From a checkpoint of a small transformer trained on Wikipedia: rotary positions, a variant of SOAP for these matrices.
Each number is 200 + 20 x the weight over its row's rms, rounded and kept within 0 to 999. Layers, rows and columns count from 0. The size before them is the row's rms in percent of the matrix's.

# layer 9 MLP gate, 256x128, rms 0.317, rows 51-159, columns 64-127
097,202,175,215,207,189,210,189,220,208,197,223,172,209,194,225,202,185,197,206,207,178,187,196,217,179,221,196,222,166,226,239,179,219,193,210,222,175,204,171,213,233,233,190,169,158,196,214,179,209,206,193,195,163,211,218,160,217,228,200,196,224,186,177,215
093,180,242,183,213,225,212,220,183,162,201,192,239,188,217,221,204,200,217,209,205,196,176,231,169,189,198,214,205,198,194,217,204,201,188,204,240,166,208,215,201,221,181,193,179,196,211,207,186,203,186,255,206,170,214,244,200,218,232,224,181,168,235,233,178
095,178,229,200,190,173,177,223,190,231,194,210,179,212,223,194,147,203,184,196,214,168,224,171,213,202,193,172,199,222,200,213,171,191,204,177,214,220,210,208,202,212,191,213,199,215,207,182,181,208,216,194,200,191,185,186,185,225,193,178,230,190,197,226,213
102,226,203,198,185,246,191,190,223,205,192,198,207,244,180,164,204,182,216,189,247,197,229,199,220,222,193,183,186,184,183,193,208,184,219,214,235,193,198,155,235,209,233,201,229,194,182,192,181,199,214,209,229,214,206,203,204,177,183,183,208,188,215,207,239
093,219,209,194,203,202,210,163,220,151,157,194,189,186,219,203,172,217,201,208,200,190,180,219,245,198,189,201,196,186,185,221,181,213,227,228,213,198,224,183,224,182,220,189,214,169,190,222,176,225,233,180,208,219,202,198,225,218,199,225,178,180,195,178,239
102,209,219,186,195,215,145,224,197,206,181,245,212,198,186,216,189,207,214,226,233,187,222,224,189,198,208,216,209,183,213,217,194,192,208,183,196,177,192,169,228,194,197,222,200,196,190,164,248,212,157,180,207,195,208,175,215,201,188,205,203,193,194,209,202
097,219,177,202,201,214,187,205,198,221,219,199,220,203,250,181,192,164,176,169,194,208,219,194,214,205,170,207,168,209,208,196,220,220,217,200,187,182,170,187,193,208,193,235,163,181,197,214,234,186,209,224,214,169,184,177,250,199,211,204,203,196,180,201,213
098,174,211,196,206,216,208,212,224,176,196,207,188,179,209,202,201,237,179,226,206,184,202,210,204,186,191,190,219,234,212,221,194,157,178,195,203,206,225,240,184,176,173,199,209,234,197,189,232,217,185,206,223,205,182,226,190,239,179,204,201,246,205,221,201
089,191,202,214,233,213,223,200,189,208,225,220,250,209,172,215,215,222,204,201,196,208,209,210,205,158,198,183,154,214,228,203,222,183,216,185,221,175,158,189,219,221,196,236,198,211,178,210,192,173,195,215,212,221,210,177,220,184,180,184,203,202,183,207,256
102,186,221,171,205,193,143,225,195,203,187,181,210,215,180,177,237,208,179,196,212,209,217,206,223,223,194,201,192,187,240,219,232,196,193,177,183,163,185,196,164,186,165,212,197,223,222,201,173,215,178,187,225,235,225,197,228,190,200,186,196,220,208,182,205
105,212,218,200,147,182,224,228,204,209,193,205,214,197,199,190,198,221,183,184,178,215,181,193,210,220,170,148,253,184,195,193,188,186,171,220,187,201,214,221,211,193,217,175,249,217,190,203,192,201,211,177,182,195,220,163,183,195,195,185,217,221,205,208,182
104,219,210,207,171,181,181,175,202,197,207,194,212,207,181,199,213,197,165,204,227,199,171,164,199,230,204,158,195,227,181,212,194,225,177,162,197,226,197,212,188,201,217,242,179,236,199,180,159,229,176,194,204,184,155,229,189,202,201,158,211,228,204,176,196
103,195,220,231,184,170,191,182,197,204,208,171,172,195,189,172,198,169,231,218,177,195,220,219,232,213,190,202,191,189,245,215,210,210,209,182,194,208,224,198,217,190,165,206,181,138,209,204,200,229,215,178,220,195,182,211,174,176,186,222,220,149,181,226,207
102,180,187,195,240,184,200,195,221,221,201,200,200,198,260,205,183,190,224,219,181,159,208,190,214,177,187,224,209,195,168,175,178,213,166,215,212,180,154,165,165,203,190,186,173,188,223,195,193,202,224,180,235,197,215,217,203,212,177,218,153,200,206,195,208
103,209,202,193,167,184,193,196,190,152,220,222,162,220,176,209,212,204,202,218,196,217,229,194,162,168,209,206,167,213,212,196,217,173,189,198,213,196,207,218,208,185,199,196,204,206,196,199,195,186,167,218,214,198,215,204,201,219,234,227,217,212,185,191,167
101,206,206,212,201,185,169,201,171,202,172,189,207,200,210,184,195,197,243,205,161,191,221,223,183,164,201,253,224,167,230,216,193,214,208,217,162,197,217,210,218,206,198,187,191,180,217,200,154,193,224,222,174,210,194,227,226,215,189,188,198,186,176,225,210
098,197,218,204,236,173,197,209,167,203,181,211,211,202,212,218,230,197,163,198,203,227,205,163,175,200,201,218,226,193,223,153,205,209,241,177,211,177,183,230,196,192,192,172,173,213,226,192,203,189,226,216,210,207,228,196,193,187,186,228,215,170,220,214,199
100,209,191,189,218,178,196,235,208,219,202,201,183,205,214,234,216,243,154,189,210,193,214,220,200,201,175,210,203,196,214,198,192,170,176,219,183,200,186,190,203,229,169,166,208,170,198,222,209,168,213,212,187,187,179,211,223,223,160,173,191,225,210,181,202
092,192,178,172,186,176,208,250,212,159,166,174,216,220,218,225,208,198,196,201,207,237,190,205,204,221,215,206,194,219,234,180,208,188,194,199,211,198,205,218,207,189,196,163,214,203,186,180,158,190,225,179,177,163,165,196,191,202,172,188,192,219,197,249,212
096,192,185,200,179,194,189,231,222,172,193,201,234,150,228,201,200,197,196,195,197,196,186,185,199,167,138,205,226,167,175,240,221,244,197,215,212,223,248,230,197,234,187,197,183,189,213,228,203,188,228,195,211,188,191,187,203,216,203,219,215,211,219,208,209
092,227,217,169,188,183,184,222,171,208,235,202,204,178,204,211,229,175,196,191,193,194,190,186,203,193,185,177,169,180,203,226,214,204,203,193,171,197,188,235,192,220,214,209,200,201,189,214,234,218,197,216,197,198,225,201,255,243,211,164,164,237,192,189,176
104,210,221,183,211,219,181,212,199,207,210,223,232,205,188,249,221,213,233,203,167,212,172,214,216,176,216,195,226,164,182,182,205,193,176,211,183,230,225,193,225,182,208,201,196,223,200,184,190,158,208,184,240,181,228,203,175,194,201,209,189,203,163,236,204
095,230,192,209,201,201,185,185,203,200,209,205,199,209,184,206,200,191,172,156,207,220,194,210,215,231,210,228,174,215,190,174,206,198,160,207,196,222,189,176,181,175,207,227,221,173,190,196,234,187,197,174,212,227,248,229,185,186,177,188,189,244,214,206,179
096,200,198,181,188,155,177,196,159,206,187,199,177,186,200,204,231,160,180,225,208,190,173,192,202,217,215,199,227,204,220,188,176,168,194,204,186,255,156,156,244,179,209,187,211,193,207,231,188,207,213,239,248,208,205,240,186,226,191,220,232,197,206,182,222
100,187,207,219,207,202,205,209,189,194,211,219,175,230,179,213,192,206,186,194,229,212,206,201,200,200,164,203,230,214,220,235,163,192,171,204,199,205,224,199,184,201,176,200,178,222,206,208,172,212,192,200,192,183,237,212,224,204,226,202,209,187,193,165,217
101,214,212,176,163,189,168,176,198,219,184,213,199,174,199,217,193,182,213,203,203,170,209,186,224,215,199,157,205,188,214,210,198,148,217,186,196,172,214,211,190,199,205,208,227,194,167,205,161,203,212,205,208,178,188,174,194,211,229,191,185,203,198,213,231
105,206,193,210,244,194,200,190,191,191,164,208,194,204,161,201,194,194,202,166,168,207,226,189,222,206,182,203,200,168,236,193,226,149,198,199,206,228,206,150,184,201,179,192,213,204,202,169,223,219,203,216,205,191,190,199,177,203,187,178,184,214,187,208,207
097,210,227,202,202,192,181,246,214,205,185,178,202,210,228,211,193,189,195,198,220,220,180,224,191,205,195,201,181,193,233,217,195,188,194,232,231,193,215,182,186,224,205,195,214,183,193,194,219,218,181,217,191,202,237,198,199,215,208,198,220,207,194,248,239
095,208,201,201,230,209,176,242,176,236,193,224,238,195,216,195,219,214,228,216,193,176,174,226,233,223,209,156,186,218,187,208,195,208,225,207,208,190,206,215,236,202,157,183,205,205,225,215,216,169,204,199,191,181,221,220,206,205,196,199,215,189,209,166,165
101,207,166,204,193,204,239,189,227,239,212,210,181,191,215,197,204,176,188,199,183,210,225,204,242,205,225,196,176,216,192,174,185,157,228,198,208,177,192,238,177,214,160,192,167,209,189,211,221,184,212,199,173,178,187,219,189,227,200,189,232,196,167,202,210
103,196,206,232,220,152,212,212,206,270,194,173,187,177,191,201,235,171,178,224,209,186,195,196,197,227,174,170,179,201,191,192,216,218,244,220,160,229,211,224,209,158,196,199,211,237,192,186,206,156,191,198,182,243,205,219,208,226,208,193,182,217,192,219,181
107,191,199,211,221,188,242,203,200,224,240,193,180,194,201,207,179,183,173,188,216,234,198,208,202,156,194,193,169,210,207,182,188,206,184,219,256,186,184,191,209,190,213,204,224,187,194,186,196,184,192,194,227,205,157,196,170,178,192,190,175,184,168,209,179
104,201,230,180,236,216,191,199,162,223,193,197,253,216,197,192,170,235,199,179,189,238,180,181,215,161,150,202,239,194,195,197,235,182,223,198,214,202,188,204,168,199,214,178,208,212,233,217,211,163,236,203,204,218,217,187,211,202,191,204,225,199,158,173,213
099,175,166,168,219,225,211,217,206,200,203,204,179,182,219,206,182,241,206,196,212,190,212,184,192,209,193,190,199,217,203,183,202,192,243,231,168,186,194,206,189,212,181,182,209,225,220,193,235,164,181,185,226,219,244,160,198,189,234,192,197,174,191,213,230
101,176,202,184,212,185,198,226,212,235,195,192,201,209,179,189,195,224,196,182,235,155,186,159,209,207,207,163,245,230,213,196,225,237,236,218,176,211,183,200,190,214,199,228,198,203,206,190,188,181,226,228,204,185,210,199,196,204,215,188,155,223,193,215,193
095,201,185,193,203,186,234,215,199,181,185,193,232,199,198,199,206,169,228,192,260,202,203,168,206,182,201,226,208,201,172,212,200,161,197,218,227,238,227,191,235,227,220,212,218,200,213,176,201,176,200,230,219,185,215,247,206,190,189,186,173,225,192,158,239
098,212,225,214,196,222,184,178,228,194,191,217,205,183,222,204,220,201,205,216,214,208,191,225,195,214,186,217,218,182,213,208,194,207,190,205,158,171,176,181,210,218,185,205,184,209,207,197,178,226,214,166,225,192,187,194,219,219,196,207,204,209,168,203,213
102,224,213,157,210,246,209,204,239,230,212,208,184,213,253,216,235,187,174,168,208,166,198,187,220,176,188,209,189,193,172,180,218,215,200,182,213,241,180,201,225,181,214,228,229,202,184,181,189,185,193,203,197,207,193,220,208,200,145,190,194,218,227,208,187
104,207,197,182,221,169,181,203,174,152,211,201,202,213,215,201,214,187,139,188,208,188,211,208,215,202,220,193,174,220,187,179,198,216,218,166,191,205,183,194,193,221,167,182,212,194,222,193,190,222,178,212,216,157,210,187,209,202,189,225,199,186,200,203,182
102,181,210,188,175,158,158,159,199,186,191,189,184,203,224,219,196,218,220,187,231,203,186,188,259,190,183,221,213,208,205,197,241,196,182,215,222,205,244,179,191,184,197,185,223,175,192,205,212,152,216,194,216,235,220,180,199,199,206,173,185,176,182,215,213
100,197,185,228,164,210,196,186,209,208,214,200,205,188,189,178,177,198,188,194,152,215,199,210,196,186,200,185,172,218,195,197,170,199,193,164,169,198,221,225,186,204,181,169,215,186,186,224,232,236,188,167,201,204,204,210,184,222,220,189,196,196,189,217,195
110,164,205,202,205,200,171,219,213,160,207,187,245,191,240,202,199,204,199,212,213,189,208,193,170,207,197,192,211,161,199,181,207,218,221,156,192,162,197,197,209,188,186,168,212,189,208,223,231,196,222,187,191,207,186,239,205,222,184,237,167,223,179,222,187
101,200,197,217,215,183,203,183,195,207,209,213,148,237,222,204,170,223,187,212,227,210,201,221,197,205,165,161,165,214,200,194,190,216,229,188,189,220,160,195,222,156,195,215,171,191,179,184,179,234,152,212,193,176,212,209,188,180,204,170,196,211,175,233,199
101,172,224,191,208,221,182,214,194,183,188,196,202,194,204,207,222,229,197,155,183,216,187,190,206,156,203,206,165,174,190,223,221,212,197,199,190,195,245,217,193,197,180,238,203,229,199,196,207,203,187,237,183,196,209,209,203,216,195,176,169,198,223,195,228
100,191,134,187,200,206,197,199,183,233,181,204,198,177,193,206,215,207,185,206,208,206,197,203,212,197,182,228,215,201,204,176,224,214,225,219,180,219,197,195,233,182,204,165,206,206,188,196,201,209,170,179,226,153,264,197,187,210,190,193,199,195,225,211,203
103,208,184,158,225,221,188,209,218,198,228,210,188,187,221,189,213,219,183,213,205,187,209,194,227,158,222,218,189,185,225,201,195,214,193,221,187,179,203,211,206,208,194,219,205,209,214,209,225,165,193,184,215,168,172,212,225,162,186,187,199,212,197,222,171
101,223,229,177,201,194,185,222,216,196,181,195,241,213,249,157,224,197,205,203,191,191,192,186,197,196,226,227,183,189,217,161,217,191,241,194,168,197,192,231,216,193,204,210,167,217,218,216,195,168,178,172,201,224,207,209,176,206,181,182,163,180,230,173,205
101,209,194,196,200,222,221,211,206,195,142,193,203,223,250,164,205,200,208,179,200,205,196,196,178,203,198,236,232,202,191,213,184,208,225,250,196,201,176,225,202,219,140,203,187,220,213,203,177,220,229,215,221,209,217,202,231,228,151,190,171,199,214,230,186
096,206,190,185,210,198,201,199,214,194,167,234,217,184,213,199,211,207,201,184,218,213,176,172,176,190,215,206,186,205,214,219,186,168,199,200,198,243,190,193,183,177,194,202,230,175,231,196,175,192,173,214,237,217,178,202,204,217,181,213,197,165,241,207,205
100,188,158,191,197,197,229,215,194,195,187,223,193,208,208,200,203,186,226,231,196,195,176,177,232,192,236,200,193,189,205,214,216,211,208,209,222,219,175,193,233,203,203,176,173,218,184,207,179,167,223,221,191,203,217,164,161,231,197,210,205,191,192,199,206
100,235,200,183,198,233,200,165,203,177,199,203,218,206,215,221,208,187,175,192,212,201,202,209,245,228,203,196,218,184,149,178,160,193,227,182,215,176,230,219,198,203,204,171,202,219,197,169,220,220,196,163,180,216,189,185,215,181,205,164,139,182,197,190,228
113,197,252,185,218,202,214,199,161,201,195,195,225,209,232,203,201,191,224,181,221,224,195,182,220,185,181,216,193,176,207,217,202,194,165,195,209,184,178,180,220,219,210,205,201,163,197,169,197,215,198,231,182,165,223,211,201,196,183,167,193,196,203,227,198
093,207,228,203,206,183,170,199,170,206,174,206,203,192,184,200,210,169,206,220,222,166,197,183,198,195,204,188,193,188,227,203,188,175,191,188,193,205,218,222,208,223,201,220,222,197,212,179,255,206,208,235,192,232,157,219,199,220,201,182,237,201,205,192,180
098,182,199,182,191,217,173,235,212,163,182,198,211,199,190,193,200,221,219,212,191,192,224,233,215,215,212,195,201,203,179,177,172,221,187,211,201,211,220,185,185,171,167,218,233,180,225,184,209,201,160,180,205,213,182,197,163,186,200,179,215,192,163,185,201
100,208,200,212,203,224,189,206,214,185,174,202,194,226,224,231,224,201,170,148,220,204,219,189,205,208,204,177,180,255,215,206,196,212,193,212,218,222,207,197,213,166,219,208,189,193,223,170,208,207,205,223,230,196,180,186,171,218,185,204,206,251,193,189,180
104,196,191,190,201,180,191,227,173,216,175,148,230,224,198,218,199,223,192,176,223,222,202,153,173,183,203,218,207,174,212,215,216,204,203,184,199,207,225,185,201,217,228,203,186,236,182,194,225,225,239,203,175,204,203,200,189,220,206,198,176,165,184,186,188
103,196,181,198,203,174,196,200,211,182,200,191,211,190,172,177,234,173,216,219,192,210,198,185,226,203,195,186,190,167,191,202,223,214,257,168,180,192,188,167,225,183,208,202,184,207,158,190,206,221,193,220,217,227,213,183,180,218,191,227,189,198,197,182,171
100,201,201,223,231,215,218,184,209,196,208,211,189,198,186,237,206,174,181,177,203,228,206,202,205,203,193,185,194,206,199,223,210,189,183,211,221,186,214,176,223,180,195,198,200,194,216,190,223,201,241,178,215,171,188,200,211,233,187,214,207,193,161,211,205
102,212,210,209,226,219,192,181,205,179,211,190,198,178,210,192,253,195,190,187,226,183,217,155,209,200,215,216,232,203,207,213,240,205,206,164,192,188,226,215,205,204,182,197,186,237,196,168,236,149,215,161,220,151,200,217,214,206,220,207,212,188,196,173,182
100,191,220,201,188,238,219,192,205,178,204,188,206,185,231,196,205,203,203,164,224,184,200,189,201,184,165,195,237,225,232,167,150,175,193,223,225,180,202,198,220,225,207,194,202,168,189,212,194,215,221,207,200,195,170,185,221,186,214,181,189,211,222,214,220
100,207,202,215,191,180,187,208,200,193,219,213,203,202,204,186,204,215,183,187,241,189,204,223,188,223,184,197,230,198,221,196,216,212,202,199,199,186,193,215,188,224,202,209,157,216,183,190,202,189,184,192,239,144,227,155,230,204,205,201,235,210,179,184,220
101,216,226,208,218,216,210,189,200,173,203,163,197,199,210,152,213,177,185,161,200,184,225,208,201,197,201,230,202,232,206,185,236,237,232,196,197,232,224,209,227,195,156,221,214,186,197,186,220,196,193,216,203,191,150,215,225,210,201,207,202,229,203,172,196
107,200,223,174,189,168,199,166,216,169,206,188,196,211,220,225,202,188,205,202,184,174,174,217,208,208,176,196,186,231,183,186,231,166,191,198,239,207,233,224,212,213,207,185,192,220,246,210,176,204,189,192,201,205,202,190,225,190,185,239,198,197,163,228,236
101,138,217,167,190,214,200,211,176,173,143,240,215,202,201,195,212,177,176,200,207,196,193,183,205,230,208,215,232,204,228,199,204,213,211,209,224,197,193,193,218,213,206,203,177,185,201,206,185,203,200,210,222,216,210,218,191,189,201,242,201,223,220,203,220
095,194,206,205,199,210,172,227,227,187,201,245,196,189,199,211,202,202,224,220,238,189,185,204,173,234,189,217,175,188,191,186,199,190,207,250,224,201,189,201,159,195,183,204,225,223,169,189,224,185,197,164,198,184,192,216,212,213,214,183,217,185,189,198,188
101,226,196,186,231,178,235,215,195,186,212,205,178,220,176,186,191,218,186,237,192,233,178,200,216,234,211,199,161,203,199,226,237,224,217,172,222,164,188,195,225,205,180,213,186,191,183,194,199,197,184,222,214,195,215,220,218,232,158,227,229,179,196,223,181
110,203,184,189,226,198,174,213,239,162,223,185,200,190,196,172,196,197,156,189,185,218,204,204,254,202,198,163,210,207,194,145,219,228,237,190,203,246,184,214,174,219,205,217,223,214,208,169,215,197,187,210,200,229,194,162,197,203,222,184,202,212,189,214,209
094,234,207,206,211,188,185,183,211,201,219,202,206,188,209,190,193,184,181,195,192,181,197,186,190,136,220,204,211,240,228,201,199,212,204,205,183,205,205,206,176,237,172,200,191,200,178,205,189,200,182,233,204,173,168,209,237,251,186,204,251,196,203,200,185
102,220,188,211,233,183,205,232,213,198,172,199,175,220,205,203,234,204,178,223,175,192,200,197,218,217,179,184,193,183,222,222,187,232,205,204,222,235,186,184,228,207,200,191,230,201,195,162,185,200,230,188,167,225,164,183,143,188,198,197,215,209,213,185,205
096,219,214,188,218,204,202,200,169,207,174,215,222,191,203,172,206,194,172,162,204,157,181,215,194,181,209,165,174,203,194,208,223,219,189,186,223,179,224,188,190,214,187,220,183,227,204,192,207,190,206,183,211,186,185,191,197,207,224,204,171,219,181,215,182
106,224,176,194,186,209,180,211,239,189,164,201,204,175,212,193,185,173,217,192,246,177,188,158,238,181,222,193,202,190,198,209,209,234,209,185,170,184,221,182,190,224,184,213,173,197,176,174,213,205,236,180,203,209,187,220,187,192,185,198,213,212,237,206,196
100,199,177,186,246,176,237,212,207,195,214,198,203,166,207,215,187,221,185,194,178,227,212,200,206,191,194,189,199,194,187,204,222,207,206,227,204,174,227,207,214,194,183,194,176,186,162,200,233,192,157,160,184,193,197,132,202,180,190,185,172,160,190,215,221
094,192,196,180,183,186,184,207,240,188,220,201,195,202,191,186,176,218,198,192,201,243,215,195,216,184,176,209,198,207,231,165,206,208,203,205,225,151,206,227,185,215,196,177,209,189,195,200,227,190,208,194,197,177,181,177,228,205,234,166,224,205,197,214,220
102,215,238,189,193,215,199,198,184,166,194,205,178,181,168,222,169,164,201,200,190,155,201,213,194,220,198,152,191,214,196,215,220,167,202,240,183,202,173,188,189,216,175,207,211,202,206,171,224,180,219,217,202,192,243,218,191,190,222,216,203,190,187,188,197
103,191,191,203,176,200,205,206,234,205,157,188,235,126,191,212,181,230,221,166,204,191,200,206,189,200,224,196,169,197,196,223,203,162,197,234,178,222,170,189,216,203,187,187,201,184,212,227,232,190,211,197,206,170,185,188,194,255,185,201,218,232,204,197,188
107,226,221,198,191,197,236,189,207,223,170,185,195,210,188,220,200,196,197,201,214,223,199,145,206,170,176,166,201,196,217,223,222,202,187,252,199,186,212,202,185,212,204,177,214,184,204,232,180,199,215,205,227,176,204,175,190,192,218,172,172,227,222,218,191
096,179,246,211,196,197,174,185,209,224,187,201,210,177,204,178,182,203,221,209,180,183,184,176,182,199,231,163,239,207,237,174,195,223,227,206,216,182,221,190,213,219,180,202,226,176,199,188,238,215,211,179,214,204,174,206,229,195,212,219,169,159,192,231,201
109,217,187,173,211,128,182,208,168,209,208,221,205,238,180,194,238,215,205,169,195,207,222,172,218,226,175,160,203,190,219,175,186,204,194,204,179,182,210,188,152,206,188,188,218,225,212,193,196,187,220,197,209,214,208,208,206,203,194,185,211,194,224,210,205
095,191,187,218,198,211,178,218,211,231,195,176,193,252,186,205,212,196,239,163,206,224,210,168,192,185,203,206,200,204,247,211,223,218,187,213,172,203,228,208,201,193,180,182,201,192,176,188,203,205,182,194,210,219,177,217,218,240,190,208,208,221,188,171,224
101,197,203,213,149,227,177,195,193,178,206,222,200,187,158,202,212,194,191,199,223,172,240,213,202,212,209,181,201,219,217,218,209,202,183,220,213,201,199,179,197,179,233,153,192,189,202,208,173,204,195,206,216,199,214,226,195,231,204,209,198,196,198,208,192
104,213,231,225,192,224,195,210,191,230,214,170,186,183,203,181,180,146,198,220,182,197,231,186,229,193,189,159,192,178,196,175,206,227,217,193,195,246,199,228,211,193,226,237,185,181,214,147,174,180,201,208,209,197,189,244,185,187,216,196,198,183,177,201,179
093,207,220,214,209,214,185,199,203,205,188,197,201,244,220,176,212,169,193,169,204,231,212,203,194,166,208,195,226,241,216,187,219,210,228,197,210,206,177,233,185,175,219,219,238,217,164,213,199,223,213,199,203,198,184,192,171,193,209,189,208,195,194,212,172
098,192,211,214,226,190,194,188,219,213,198,189,226,168,219,204,177,203,195,183,222,201,185,193,232,184,149,187,201,205,205,193,169,243,214,191,169,197,188,191,219,160,217,203,193,181,242,186,192,168,232,187,205,180,226,246,216,230,227,177,223,214,208,207,207
100,206,227,171,209,168,181,195,179,187,207,192,209,214,213,219,157,212,189,220,180,197,208,174,207,195,178,205,173,199,187,163,203,172,192,212,205,199,201,209,206,189,194,200,191,195,210,205,205,197,177,187,198,170,208,209,187,185,142,179,224,213,164,198,194
098,190,227,171,185,218,203,185,233,199,205,200,178,254,212,195,190,167,188,237,223,181,220,226,207,190,185,193,205,238,224,163,246,196,222,222,206,149,235,184,233,179,191,232,193,195,192,196,186,191,202,211,178,208,207,183,214,194,173,215,192,193,213,196,242
107,207,205,207,187,211,219,208,234,163,205,191,224,220,203,249,146,236,171,196,225,214,180,178,184,182,208,150,179,196,197,190,177,203,205,190,182,192,162,223,195,219,180,184,155,212,226,206,180,204,173,225,192,186,197,205,185,174,184,220,169,178,182,206,178
097,197,239,201,204,206,204,204,235,189,195,240,190,159,214,159,197,192,182,197,204,172,222,192,183,167,161,191,213,180,212,162,171,235,230,209,191,208,204,205,222,226,205,211,213,226,187,200,178,204,197,171,200,185,240,227,229,192,194,189,207,182,199,195,183
105,212,191,201,189,248,199,255,152,176,196,180,188,190,229,185,208,188,206,207,195,199,180,171,207,199,184,204,175,221,217,212,214,196,170,195,197,202,182,206,201,215,200,177,215,176,192,169,199,200,208,209,203,191,186,204,190,230,202,195,198,194,227,220,221
099,184,208,211,184,188,211,183,166,206,203,202,216,247,169,191,188,202,201,220,201,197,189,184,217,197,200,211,206,211,207,211,224,203,216,191,211,231,197,170,218,189,207,220,214,187,195,180,182,177,199,205,204,178,204,180,191,227,230,190,232,202,222,188,219
093,161,190,213,227,207,160,195,206,206,207,213,199,188,180,168,235,204,182,207,193,204,204,172,197,168,227,226,172,174,195,207,207,213,201,193,228,209,210,192,211,224,214,165,197,187,170,183,200,195,211,202,216,200,236,229,186,198,215,205,216,186,170,233,245
107,167,196,195,200,184,197,249,207,183,189,210,175,225,141,183,195,213,219,209,185,240,202,179,196,176,198,234,217,179,194,229,170,210,215,157,224,200,220,187,194,197,183,196,181,158,193,200,202,150,199,199,203,214,176,176,196,215,186,200,175,192,207,178,192
097,175,222,175,203,205,182,205,213,186,219,172,183,244,217,197,228,194,207,195,194,227,246,215,203,188,181,204,199,216,192,221,205,197,250,222,208,221,185,201,187,212,210,164,188,210,192,167,184,204,172,170,234,186,198,189,179,211,161,194,221,195,192,206,238
101,209,239,192,205,187,207,230,223,202,209,175,205,239,231,183,209,236,182,203,182,202,168,150,178,186,199,184,216,188,201,240,194,229,179,191,214,196,235,187,194,158,178,239,198,223,200,212,190,202,192,176,192,208,200,228,190,201,190,194,188,209,209,181,183
098,203,197,177,194,211,210,185,196,233,193,188,197,224,202,186,172,220,194,212,205,183,178,154,228,205,181,202,187,188,201,233,180,195,221,228,214,192,194,219,224,215,198,220,177,214,190,217,200,209,172,191,185,223,210,177,187,232,181,204,236,230,161,199,190
100,163,206,213,190,198,237,233,189,218,211,187,202,198,197,201,194,169,175,235,189,227,202,245,210,193,207,177,224,174,201,202,199,226,206,225,222,189,218,182,194,205,191,175,152,229,195,216,180,203,197,189,218,190,205,188,238,213,173,168,208,154,170,197,219
099,209,209,199,200,210,171,222,238,221,202,171,195,188,185,162,246,153,193,210,214,210,182,164,227,190,193,195,189,223,179,198,175,202,176,202,207,209,243,235,229,188,179,188,163,235,233,210,183,197,211,176,186,227,187,219,197,178,184,193,185,225,213,203,212
094,216,202,161,181,200,213,209,222,198,207,231,192,246,217,198,221,193,232,211,221,176,196,215,254,170,208,234,169,196,158,212,195,159,184,190,212,210,219,211,194,193,206,182,193,200,204,179,185,201,186,216,199,198,160,198,238,207,232,213,208,221,201,198,210
109,152,210,215,206,191,226,227,197,216,177,197,231,241,209,263,194,180,215,234,201,207,229,206,211,193,220,181,216,216,232,184,169,201,210,170,194,220,190,238,191,180,199,212,234,229,211,176,208,219,204,209,219,170,204,173,213,214,217,188,186,173,191,207,201
094,188,199,171,230,188,228,204,201,191,207,210,199,204,183,195,181,178,203,220,215,191,208,194,189,171,165,211,202,161,193,224,187,178,205,216,222,173,199,180,161,204,181,163,184,222,216,203,209,180,226,167,204,199,199,215,167,197,194,201,194,205,202,192,197
099,170,216,266,214,207,203,194,186,180,167,216,208,206,212,231,217,185,195,190,176,205,199,205,185,192,212,173,200,183,199,190,210,188,219,207,203,172,204,218,228,200,189,184,241,196,176,211,190,207,177,196,180,214,245,171,211,214,210,213,207,185,185,167,205
097,208,210,199,195,205,199,227,212,225,194,199,198,209,221,192,198,194,188,231,185,169,215,173,184,175,185,182,193,212,205,193,215,203,156,223,160,164,234,207,176,225,210,199,206,242,200,179,153,205,188,240,197,204,212,217,203,185,213,182,178,172,189,174,209
095,217,207,187,179,189,174,234,210,174,166,194,210,170,185,196,169,219,217,190,207,203,171,212,207,200,182,200,192,195,161,222,217,220,194,225,200,206,234,176,204,180,250,190,217,179,215,197,206,205,200,226,205,209,219,164,193,190,196,210,176,239,234,234,218
105,219,172,204,170,184,212,204,214,172,210,205,219,182,218,200,219,188,156,220,236,211,213,205,189,224,199,200,212,191,220,192,205,184,177,194,198,204,218,188,174,187,210,191,220,211,239,229,192,173,197,209,248,215,213,200,172,252,207,221,234,206,192,208,192
092,205,181,199,197,197,168,209,199,252,208,181,246,207,240,228,185,184,195,193,200,198,218,208,199,185,168,191,216,213,228,222,212,183,190,148,227,180,182,153,182,200,209,207,209,185,191,203,196,197,219,169,186,201,207,184,166,216,214,204,194,183,167,243,196
100,156,226,198,206,190,168,208,164,211,208,229,188,234,218,218,161,198,162,195,215,178,232,194,229,183,200,178,220,213,214,208,188,213,198,203,199,188,156,204,228,190,164,212,193,182,200,176,199,182,209,221,175,195,208,207,218,200,198,243,214,213,161,202,226
103,207,208,210,184,205,169,188,172,208,196,229,208,197,218,206,211,177,162,219,177,203,175,201,212,206,217,171,205,246,208,230,197,229,188,198,180,228,189,241,209,190,203,201,241,216,220,190,214,219,208,213,194,196,201,218,199,198,242,193,203,189,202,193,227
093,205,207,191,197,205,206,212,225,170,167,156,214,160,201,178,211,184,218,197,182,201,217,256,184,215,180,192,225,185,225,204,182,208,194,215,181,171,200,177,210,227,175,201,194,210,147,180,208,202,194,210,218,189,185,147,211,235,196,214,147,210,190,200,204
098,195,153,218,203,209,200,222,218,237,198,178,216,216,224,175,191,210,214,226,198,237,232,189,195,200,189,202,197,224,196,226,207,204,219,184,165,178,190,184,235,210,225,212,199,165,208,214,184,199,176,194,188,231,238,218,196,235,209,190,211,186,186,199,180
101,179,205,216,195,229,186,196,211,191,204,233,196,180,189,198,191,200,241,226,234,208,165,198,182,223,213,182,202,214,204,197,187,200,209,211,225,201,168,210,198,208,194,181,161,197,211,190,233,200,173,192,220,168,192,230,229,195,183,179,195,233,193,183,222